{
  "parallel_block": false,
  "init": "uniform",
  "init_std_o": 0.0,
  "warmup_steps": 0,
  "schedule": "wsd",
  "max_seq_len": 2048
}
Each number is 128 + 32 x the weight over its row's rms, rounded and kept within 0 to 255. Layers, rows and columns count from 0. Numbers have three digits each. The size before them is the row's rms in percent of the matrix's.

# layer 4 MLP up, 2816x704, rms 0.291, rows 1867-1903, columns 440-527
102:123136144123147110121118155134082141124155156165132102154152133113118141136161125182120113148158140192116117110123148149149092180142146147120180082053160176093117170108105168119136138087086070126190106162111168157150127151126081127111116125105139085098124074123082
112:189150143139113175113144108106137114145186060108118201140101173068113183133132091087167129125121145084114172108145085090142122114098072167148066161144132096100146157138111144085091178093118127124129111101138110200132147162087094135115159099192149169128061113161158
088:079122147158150166130119138147118194126111122073119066112080039093084106132089143122102171124116175163091068116158100079192195085143066099138145089209149146132169140086109151133153150117098165168092110112115148139114122157150083116113100135124132133118088171158201
098:104111131099142099112138149136088131160149149118105072106127108115139093128158105127135121135154110121113071068086161111114107051135129138121027060102084087171128160126153091102131149175168149080099146193134118121150133127161112146095078160103150180179131106120115
109:094132134149137096175131151180100100138158031155113145090117031150109122167130144156139133181158118132081145105101113171112111159154133129105142082123170157150150170124074204112084142157100102155122154147145151136136099133107067166179111069133156067140123144170096
096:106152055121163146090060186168149157144114087084131153100092139088156158141137093135065139095083089123120104120133172149115137137127094068196136176133158155122122106124116135137145083149093088062097131189133140104159124139098116188150118125134094160134097137053117
095:214181078137096141130133202131077202148211154150114144121128120124108155139105154116115129141195101189133106133161083110121176209080122150091163130163092103162101102142176156111148129176056127119143117156135092152091142065151087132114156172142103135082050149161112
088:112208156092138113118166024122145135117061111107100131132146107149125151144143075135110073199140138143152173076115188101118132055188133112145141160052081123133106109105096164087165184096161085073153135167131103146172107164143112139103136155090090109128083149112143
090:122162118173154099082165199108083128077142141159135068094090118130103131209112138133096118157110131124121124084132178186086117167079129170135170119182185147100187086155111162100157097130137134087171124093108106205090114142089170150146121097134130121067171158117157
092:105141083068148141152121084100085091085152105174119123133090152124121136114106162127103082137133139137142128146092149115131151114076119151119132118126146117126076152115099144075130127196183157129108095115122098128064118138137139101126082145105062083144201155097198
088:161112139103102107141155113214121115111152081092153142123087090125129108130129126098120142106106072136150111163180128172199142070102086121137165112193084143087141105127132123069210081074132094103129122147217172143139109114139158120177129093143145132113133117152129
088:128132139082149085120090114158140125133118102171162151098157128117100145122107083122122156125111182135100161067146101128142141096106163165110160148135125139177052175092105140191137126123130144153151159122100126133152132128169087109066111107119114173148154092150088
104:185071151093182113102172134115133124154123154155140105113119125153150103135141152097076129130110171142110131101097120149084123132168114130131164170163140096145124090111107154138109109156174125163112102157162144124101196138133095136138121147107098112073104183170095
106:101151159129161076139119183141087125140147147126112089145119168131093114151132123185139151152152114137116116140086176125080103125128149116171125074142122102136147114165081130143207126162071166161123135113073076097069120116082099112131144119149115100143171139132118
101:123142138096122085158099096216136159209098117107102143154144139146131140069135090127177143194123152130077089102035118087083139122054161179126082138122133073116105164202191048167095125103129137152163107114131082138082125096164169103138105137135128136128148144147117
105:128133069104122135161088152133128134080150134096120112123085098100068124137092102132120130113123148175058182159091134109152144149127069164145131131129128073116116118076100152183061124089121140119097099148118062201106105159115166151134132098124098153084185123108140
108:159129147225106144106127080142109174121073158119079110104134110173175114148068119127147091145129161121166154048091139104087050136158136099130167146111173132135201098190173118163106139089151137131077109131086086163176115112192139113142129152201141158145158116132162
104:085105148140117158089050098123135153174070109124211183130107109163110108176107122118129144119131136109095154155105110172116183134135116130066107073132132092162117082142150103175190120135130132110072118113103098136142131131147119139142172156138166098132174122101146
116:139089091205098177112123095127152132118147135089124128086122150169178097114107141177164087121086130150099136111144112155168130082099185146093129106145183126169110080139171158134169117147166143085146125196158123103148133120116134123147095056106113157119112122092093
115:125131126150106159068152093140153105073181130130148159095119031069101148148067146120108160125042078185128161188114110110142079157158076140148161159094103083150152134124124152104148076116077136121075095112135168137109098090130171077103178134122119083131130104148162
111:127129081120135134090160152094149128069188119119152146148114104084124183202086122130083109123132185109109144124128157158092109140122125130095105091132175172132157140133144127204148146089090179184083130142111128119166100104146158139136140107142131123188193155167162
094:154146166133146104119151120110089096122100150131131151119044111080127103130131129116072114141095147082142120132149111110132115201167137132111111164096137112121058172162096158050123167142149150111103153115138144114140206123110137165071147117116149156146112163166152
099:117158122162193131111143160052138092149098137145176086116148151167124177087111089129151155178179154172147124100137138187167152132082068108108122124123132162136080160134181117204117116105115075151083097136103101146115095109079086180157176087143144141110125133141155
103:078181102125145123143077117140145164162134136130142148089116124070167089111111112143189119182093120135036156163079115124146124172128151059120141136115094084132114076120139100154193106129151139132128137148098144073152123078116124125095179118132062078118154118156130
101:170132130122100141128151078104149092094101110085141116130093130081094124109142159121116083206151135173126149083221136116067113160121166076124099111118067092135132177081087184188097167131112103132090126084101058146155137156138144118138131030096139104135115071149141
097:161109123074152089160156136116115085148070122099122201122075136182095155115126129107110206112169138143151178158138106200122119132125132152141173102093203150170117126154176091171181178200128144115162075145145145136156064095102125141120097098176202140145166138101155
102:094205120180125097126093142144099100160120194100133109172079146121105091092091160129119099070177120087092125130133132088103121117172112152136125140100113187125154111121049173135177130093171107092105172147151128151174151125111145123148081173100157162113146149119095
106:115138108150159170140141114133072092188173134133166156085160164103116136078125147108166147173113090144150122140141131167130077154170127116141103137207089135079139159155160097106147110184115152117104146161098127088154099114147159116145120065131179101126126153116161
091:151110137170176111115149176124137106108191142138164091092080160199157124107113128179087148140144078138118178169155097116139150098137115103078127147099120160070070130115128103203104155090085135158146092171094166097171173149130112116155154159160104090153118201145105
099:129127127170191100112137148079169105115139187084078107136118125182160139168164110097193130146126183126167129130063040183113136172133142107147114126149148139127142162162139092038187076162084121113120165145147128139102134128147187114135075106159118128131129112111137
092:070095098140140107125075160144154080115154102060105121120142138189087141123133127103113097177120114109139126142148118163156109163061094128106127081153140144096101152101130126156116170169162183146135130093149126097170085064153107145110141097146167120143139107120186
101:163202143099143166066131100095156108078157079099078130099156102119138165125122106098111154149113130132098192105087073102110135080138118129187145146075109122114077122134103093154148081101091108098136110106105137134162107134115132134127185150070178100105097128114130
104:089122081115119175132106125102105128098159130112158167099140137111142179198127214093121118159125134144161123148169123144110114164138119140128130119123138162157063067107172131099142144175134081100078132115123144189187121101124119123098190122130119066131117178082105
099:112152194151139086164133104104100110173092130131112150114152111081166171127065106137166114160165119191146161112111174164163101108092080099124111163147176126095123071143126163150161114150129148088129118103109114103067157105090119146117180075143123077105109106114107
101:125064198090129085115091120160097074110090180154133142123098145151137111106128058143123139128148132084149136110134160175136151160073135149105088166121149144090107156129185146114087092096065139091090148087202126074152153139162124100184110086141122189127168086229128
107:148136089105117185113145100133159120124129096107109146139103074183131135086117089140143125053115150149128113120120125086065131195114104148137180099207183173183130140155131112103196143119142157079117164118079114166134109083128150073125146121148140078027188125148136
098:098132149133145117127152158110143184139158126129150179119143183110170149119124120137085172120125135152148103157087133125105133154164122187194198109176188115093095117132127127121176089066100087128160069134155115099097160136153082158158155147116102091130116159154136
# layer 4 MLP down (transposed), 2816x704, rms 0.151, rows 1867-1903, columns 440-527
102:170074094150171117095083136114120032098099107119165173048102155125127140166134117117109141083108122075089085106122107117091173149153145129179129119177107102092162094110116201100202122071104114121108139162119147160133092150118101062135127116085126117096112105202121
111:172161196085149150186126074158069110195138138095165115154087144130174123147085113132107132084080163165098092166129102200187168098163136129116090144197191073118187114089084080093137171127118107108175125109175066134172176132130104176154126119113126157115124138160121
096:091202133130117125120137154134113114166123176126111075125151116122154218133144186146135128177120152152059086139131110116130162078078139105141119120125169160111109128129074091135103139075170128100100123126145115133169152089119110135129092159182070140165146065140110
095:149143122126150101103090120143120101115110144137119078121160039122175165120155133102156093090122123191127179137088132149158115177074080100181171143122186124096117130148124087067126138143170150141096212137123097140145124098131097112138155156108147177093110129122127
103:099162165162104111165161161187113119131128086137157075137108160090125129101129133186055145153148182191109141153116063124121103135144099111109168082171094128170099113120070159150124062145134085126139168096193160128106111160188098175119101157109139063168120129134156
097:161068137065124118113145205087129122074054054136111131173173103136098117136152140156094125122117109124136133085127124170126105113153154085149071111076143092169100111119126147157196106156068171096127174131121130132198139150106173094160122098132109155152108123141115
102:166106144137150120099085140138156161083133151159129103089139141127088067157130128166129083193146151139120104140067152097105085108120158100183150120130095103108109157154118114138113067122170123095101159149078073159141102128137161153114157064127170119161133142159158
092:158160165191150186147203127134129159177111105119158100126074137150141141158078113177158188138145160105158097114113192143120136159085139139148167122071154109130106130046114130147174114124102140115066160073139127101132142124085120085122161112121082176149094061119126
097:157104113065103178148110156086050101141171071108082120131047128120138108059119139145133128130193164175099148095083135138143128181102108106118124128176172164148135116116157138090101097113159087166143093129155119105156098084148140145094113150046139110171120149073154
095:116158151154136128125125140141056167134157131142131085143178149106169086108200127124109137115087101086149140139111103190137121177072119130060099086129119045139132101127108142096096081081186116180155127134132166115098155141146125116189106126076140093081099154162090
102:135134131107183110134113081108163154142168159121084151065108116142167140111122098096136150135126132160121210117136107141111123146136188204097084180060125162167093134080150141170079128094130120125186096192096146083187153154177068145098149141077122115152148113149041
092:118175105094146176101146154099079060116106173170099046152142105037099083130145124030096159114102125056145110135083163126133132089092154120145139143161088137131097118110121126131098097110166156131124172143133149152136123145075133169143123094144137129132180099085134
106:131135155115102153136133119098136164172126112113108120144179096064154087079153074066110136084122176138179172113126112127160132163105130127111155140157054178170104103133167154137163108144151072135118166151149127136131150185120144151167102115173140147117143136071174
106:084116090160128143072116122122072153132148154138195136105116127142149081155117180178117150104125145144156076140151147213111116118177139147156181153106154146156108069180148182063141144090192157143116108155111228107148093126124121127158103143115163064174082152126132
101:131143109109082039110132159173104086175162158123129136144155134209130083098118135126134093139106143126084045122091127134129122128098097112145170143125143091089124118107121135158136176105125133128109084106153104119129092121132129067102116133122159139164107161104111
106:122101091114135130093125101153149117067121136063147101103098088088138089129112126120112116094180069160087094118121117161135099144124123130089173154115157123085159063122154128185085191162168153181088124167178052128130092117160142113113113095081126078107085111172080
107:082148157165112117119107127158120108087152186149080134124075096183152161151135194150132139144128123097132111102120149112136088135147104106140096122106135162102144094129148108127081108203124157112128163134166114141148049071171067092061076123133076117096141171162136
102:092104088135046164144071132109089151190112100105152131165147150124086121144070117113140163120152132125111126145102087109125121136110133193164113075041108080111075104150126123112147055136124175141116150101128091113143119182230219130151103110151100134140090141183152
106:126170149188109094102114149122111122171087129064141101087149132093157116169099095187156087167148164147098160203139088104143105148107104126066097109137103183133119102095189074200100133130129172130198090139143108138189113137195113120074149128126112121188136049094147
106:080164194149138184141104125139151134146106164107107131147124123100111125147137096147143136152156169173138115111096117123153123160126115127151158123080135131123115159136116110172189079143107130093086125170140129189154014124085140075057112148156135094129144115202102
101:139106141138108149112157112168110116080148090122162104146145181111155115157089125159145101123131136121216153090102131133120156171079095126123097180129133094104093145113114078203112137074169184115099207082148098125112091116095160103131117174138135153166168137137190
100:166151179118142170094089111131151192129107059104133113125113098115120122131118132125111135172143108070117119105110103162122136108160148092102110149164109115111109176105116080129136139174105052110210123082099141136104127061092133159146106092131126116089120182165127
099:168091149141140178085167119137150087130104146080107132119143131125148141140084113187143125129126159100184085146132094091181130162185122132100036102112147128097154184153115086124122101092148175162172135181106170176114069127089153150143111093155111137143128130160112
100:109170071139164151147170158148099151156129155140148140157174140106147102156104112111136138155138184094118150143101087165127112097148087124163149122129138135110076135083109131190114104097148146089173079146189084192167120132149105147075134097162089152112178118112142
101:150138124142123174103114122140126126110146122104122065117144105170106093102122141202151139124087111163071124132135142141093150084121111149065151177119100171143120098071159088127165123111168176123178115163132086168126132153160113091136195096121103144121102132113087
101:133137104198155187099120052182097097144179158191209166109180054141106125091113162121124061086180112096135082126114177178121151168081114177130163149136155200115173174188078181089114112083147138126092069146119131115082101121188179123117133107148128112186117111132070
100:133129142131112091083139133106102104164149177159068143118147138127126160069099116116122118118152094110146089178118153142121158136135144133132139156158121140129151087116077116184082094155073121034128174109075098104159137111150155150120156201115121114109193065185176
100:111136135128087102127126158083160129159186198169123122165109094158141134152141139065116103130160122171148147159117126182058175077103096115152138137131138115238108119140066116140135058152076120082118140117119141141084104109100141132113111111047137036160121111131155
095:136133113159107114083033122114210118084114120113158090123148134108168163091161177067127077094138147116148145120176153172124131116093091118075101158151128120092090158153124134162152176120068111170176129054121145152165097149082097098089107178157175132088127155151080
099:136158114122140145136143141135120156140112133138128152069154090089137116081144121089110112182131060114120100083179112159033129049133109065140114106161131128110142112097160166172113137078139128056161166143070125147179113100127071094145097110149183130125143142122124
098:111110117104110119141138116132159105126088167174141151052077146092123145098144124118181172105136166166106101109083142138123137145114088138105110174094105069216044134127095215133150112134149153081127168134172092089136125154139153119156146177150144064124041129139121
100:164125106125101088131165095152155128150135096171084161188121107185198171140107166174110161161133139130173126077117179068115183159115143098149096126106185085086064124187087061119156129030094181129118163122143103133152129136113094126167134079110121096179117063141025
104:107107174207134152092153105136144189113167135112101138116126129153149128114147130140075123195064125179109139188058111122155106116155110123111095150145163108117105102102165153105126091147134101076176127149145111109153151095144069153145098122115157217067133149119124
102:089137105161134132096122150140117190180130122141155149138172125113111144158135122154116179107110151112171086121100140139108160098108144171139092109146140127105147152136118157101114028097125103110173141114172129095115141100103171171070144081135129110140115149118137
103:173112155175191136119114209178042147059170135146137100123119115176171131135114115218121137176142148157117146126106116141175141136160103149075123124125125111104102158156129127076143107087098086164098130036177083141090178187148139159174088138110171112121151099143142
101:127088125136073143114150118117142191163109080125169136145105089146109159159149175127154119132078201164106128099143117106079163136087122120129178064155133111133145090090129153089148123078113097114129133094092158095108118089177130076145156092175135120087196069158176
096:117165099105160100058114129110105136066128159115139105107171127102158054186112176195105142117093164198176083098089190093106132157145123082128117152117152123096089123138231083088118091125125158138194072105119108141126128118147126109057074168079094139088056151171065